From a checkpoint of a small transformer trained on Wikipedia.
Architecture: RMSNorm before each block, rotary positions.
Each number is 500 + 50 x the weight over the matrix's rms, rounded and kept within 0 to 999. Layers, rows and columns count from 0. Numbers have three digits each.

# layer 5 MLP down (transposed), 256x64, rms 0.237, rows 217-255, columns 0-31
502529503508514484585542464428508540462569502517514589519423405551576494502542490474522444388452
580518524464544477609432444506449472492622514477549564428369478460494431516470547525547479508384
434492674542462509456500504573506467453507614457536428509498562511455513480452358539443592532565
445441470519424498431499553461541513512421465455406537430527507514606554527532462551471519493499
475494498595448465519558474541491469585434501496441540622428561422455493494450588422504404510452
503558483525468498466467425585521475470525529543432498507493521504524333508544496578486449527426
520522537516605483528485514511513569478571503512409510410509506491437530485534496489480515572441
471503487508465546494506548616570525608353523490541494478461453516439523505472472515469585544500
557552520476478531507523433530423399504422538512493446513482558489542397576482473520501502551515
526487507520502455499535488465500512472526496567410458498460539509529519526475488518510439457443
490474415585482425485515505402491529399505456561478520495557526487546536464563610517476490535523
409501549536494544512508338508468496422586512573518499488426597451481499524568518426522494469551
525433575492465564461436431479490525508452573560430477557516500504416577465462476447403479511487
447407539522377427473540454480484490480502500465420472529546460491456571477493505503499603527578
440459532478484529597441456495508433548481431562452554542449502519449557501569516446618466488568
499493518568543525535516532471531583441691589447556557477548418468544433560614448519495487471445
481447520474467521455548552503493536610492456488485531457646460616515522499419430554504494426497
540563516421429474565471494500407566451479511437560552493566393519480589569527478557481539521490
481493496444485513555406486569477482498544451571586525501505498417499521461558364497480479542487
498542449445551512547443458446440594576468399490480520562502517516505476534464543493473443498500
423550551478469610436543524569554558554432496526457450432548391567457638478525442499528484465506
449462543519576564497533493544560493353474528568533452451459424455528512489469494526507518463460
564450450472578554423573499561483477538463499411417515547441557421495552478539521502465450597515
556510489504438471463447539554502450567573565482698382597523543560506419523522525485491583409543
390490606446441521537502467465439498469493554479384492453497437529496556455540482540562531517451
528521525525480502467425551499425379438502513492533489502501566458520447446385540496499559525548
552539592443529518500502484612500392528464543543495511512556529435519460549481473512478545487533
522538443438517433453414337527509575475432449547575499471531516414393460420407447500527449569523
479523523385433389510480531579511446478500504473511478484497465480386514448481481483453475489507
516423512520555536598448465448677448559435467590519460541359493411492465567467553531555460472507
434393481523474541468461568541477502523589468488430517446445626505547503451498461455436501529622
487500514555447547507588632524495469592615490519517563502513529480496516552521480468528380495535
513459437423536537592582524502544521556607457527469601474586536456466464613469515473462581471590
583561468435439550520429490486503512495524501427574466515410511434472413413407443451544523574517
510469478549522558517493451541449440394350482453494503467638506456492518457427499458409473564509
504513540529552556577452519498470515584541473537591477445437499480451548518562460438492483425459
544630517538474436475361631539521471513550572475523432462445545450415487410478484502459433521522
551524469518510521559562460550506470523506444542499510491535495505490417475441496533476511489499
432544494571531558479489585549435429551403559505487469539621459498543574522554524542459561429493
# layer 5 MLP gate, 256x64, rms 0.527, rows 218-255, columns 0-31
496476477430552536556494496536565503351517506496467486386552556454452514508498533462501479545447
603482351398467493570514469454452478465395471501533446509442488453536448446477509427614586456517
523423467505527478511412436444467443573505550517567498554505480500506460450495507537490437499415
507493541484374563557425451524458447509470553568556456518421574511421583506549529464482538515474
593466498549549552463503519496510519565461494460481405452500495559493530487545451526511507508496
558525544439518564531548517503558530423544663513521482524483587501467527524520475426493495460469
546579485509550499509395512532559555470472508463479547526531655432475541561404382476366528562425
497541525475512497513495479469517552487380498475426568523526470496498498434555520557394424599419
525541521493468499482449488467520513518525522511508476556480517464439451480418476507471520422497
613462532485502465611451505469510588485511494475509562486569473410591528447536433372480481512569
508528522384448566491438505547508585513485490458428465528462494366448537522369472480560518540561
515564575567501484450390471455494564594543539577564459427438453494558561550512603459558524488534
529497527518476460426455584543577509488501480535537478471518474533522536437587576440430500456512
520458554561520495521457390501460425539388473468506471582494566509451430493473534476550596516540
482425476475460503469531486537568491441535554538513531536508492485595487457444473598479557580515
477546526546490472480533502521478487439446617552544502490531514521585479467448542450639470532392
557424428534455515385427531497511535544566483399555559541513534530470531399513549481463495546483
512544447514582469512429428526521523567520504516562483527535491488523518492510441487460457562488
418441546472589439464448569433488459433416565533374407540575546492523432591454504588527433431519
591435474561454581496490503550517427508468411515556472514540574441466463453534485599512471514478
544520436602594565444531401478590472495490505511416400497544493504547456508607441578462478542493
497481482522522438521433463543444510505453595505524455551570512464497473512459485471502416484485
559492617487569504448503550459574447365535460467537475451484517499479540479597392482540480503494
548510604512490563499442493464503488537427596501461519457460456527540499520396546404502548489548
519441473512529444463461546557492470582437523540435479525606462551515527520443506540597512488566
466605518593448454477541578518551576530509417522517471506391475451560523481458512455527496496386
561388406546434440525471576485568559544373467476497518502590517410564463531453578564542478455608
435478547511500455491554658580570409508548554574487482533461588506566466461523515463509447461514
562513464474458538637521491463424477503419482464455387450391537480452553482517515513486504532531
528382459550493385524485450539531480557506573445536460534493623516571487504501514595452439635574
631495462584503460512464490502652515495480464558548549445518535520503569563526464544508581504505
474353483513507471466482464480489513439528451491585491532574555557628497559533455447503547488584
531545469550540451559517472514549430546448457546482664484518414472505477494435443558464500526520
582555551553472437580497618551535414436514547482508496485507452453500485469541485531496469548528
352503509502529544464469507466496518454482471572436537509538565384496476457586519405453487471580
508386450468495500479413526537446510444414412477576485508423488419508454544533527540416440576424
481541557462483488484521480494479549501535490469514494456507516491559568517520506506530479539487
544389448447473437488497550352560451496520526515460501491502558527409379463506393439463526499569
# layer 5 MLP up, 256x64, rms 0.483, rows 218-255, columns 0-31
482542501539410490504515494492524524445597450465455431443493469469496529431519494650448462536428
515393480532529433510468386558584496534477510552465558537413432581480485508545570585543488569564
518593450533462492417558501634512539574421581506508490518564505507465455464528581462542499514439
619450529465641581423525441385495446450499535557526577462546462529501557516502433516510535536474
512444495495477512553509513467460553457497558445500455490556536545458627538451495441513580496533
542574470657515383510470544540555523508506565522452498498518541462566548537467532467481469400504
414489541424558362570501560431541473534525542551576592473500367598402448530527518478476472440474
493491556462535470466429482577434572565477446474526596495493433468527420507440478369535602456486
499504517533464490464498590566530506531583528479557496498501477489453537496494546485518463543534
545488474478540471552586508493505553512483558480463532540420569399537406474426507583463465506492
563553496479542490435514503549466382543491507504486472498620436516443540572499521522547516444538
500546492478505565509628583501474441492542463588564442501458502546483524454544526548565487513510
474588448456588442529466464521550443475590514471637504452495480403489625560552537480514539544469
560441378413514626440421552515507576475552534525499496487423458576542468543500546542473553437496
522471553504482527472517508550565408519436486580546540482495493438563412488581513510466396378455
469404537459447528470543506483473482500563447464477505381557418488553385537443537490467457555568
490550475510551450496551520523545624599490411503516490535517528416469431445488481429472438516510
512458501409640482503478536467418451457480418479457395516489579500508504493565458504516481472507
421451462419473544495490600527481480414504519492501509509470412392545541559487536518520485426569
455489526499599544549461589485518563484496423466513525504418674452534417481535392439453606470446
437518582487478430542569477476537625483563474425562469454400486440502463506488524582444446457521
510521496549438479554530491552513494556515541609468435499500521417535568473397577488587502502492
498531393458488621578393489466500518643522528487492568505507484474483525510447581455410511560464
489530443520416516454540554507570485530526509514531474456517493466431523510454535493507474505418
518507533512563517503577479485518524487489460434540491502460507578466498484477461571453480581459
494432466520531448511544580479599506446563421458603415463494565433527494553462538469499480520459
589490564558481549438458526426515506564519554451526560543478409581468495553473466466526497458500
550466426492592467435515492554550487516511442517455559542410534512574498469540545479416467487359
512469526552474436485491481461489552550522500505498445455541442478506512505527456551467525542495
498461572569622410506506554446544476463512504373663450556460457627498431514515508604492466483559
478553491578540426369472463513534614545454456498492519470515499530484517547471484488425552627583
435434424527532485490548500466482551494491551534570543537502457353531404562492510594460519512531
506458533507603448571548510474573456549501427563428460477516557524438463519489504542490498379554
399526501420499428550548491483508528450445522511545543486488515551561518467478447394467468450542
607519473575578516484490545466354500479500523479437442530465410419547508502600477497468526507471
537520525608420511576482473512507514527416510549429434481532555486518467500428450551577509432461
437532490482545526481500464482481509513568498552481471512532530460468528514471507491465469537503
572547474498498483510493505570449492506548528422604494466543464519484476501493470541455450485507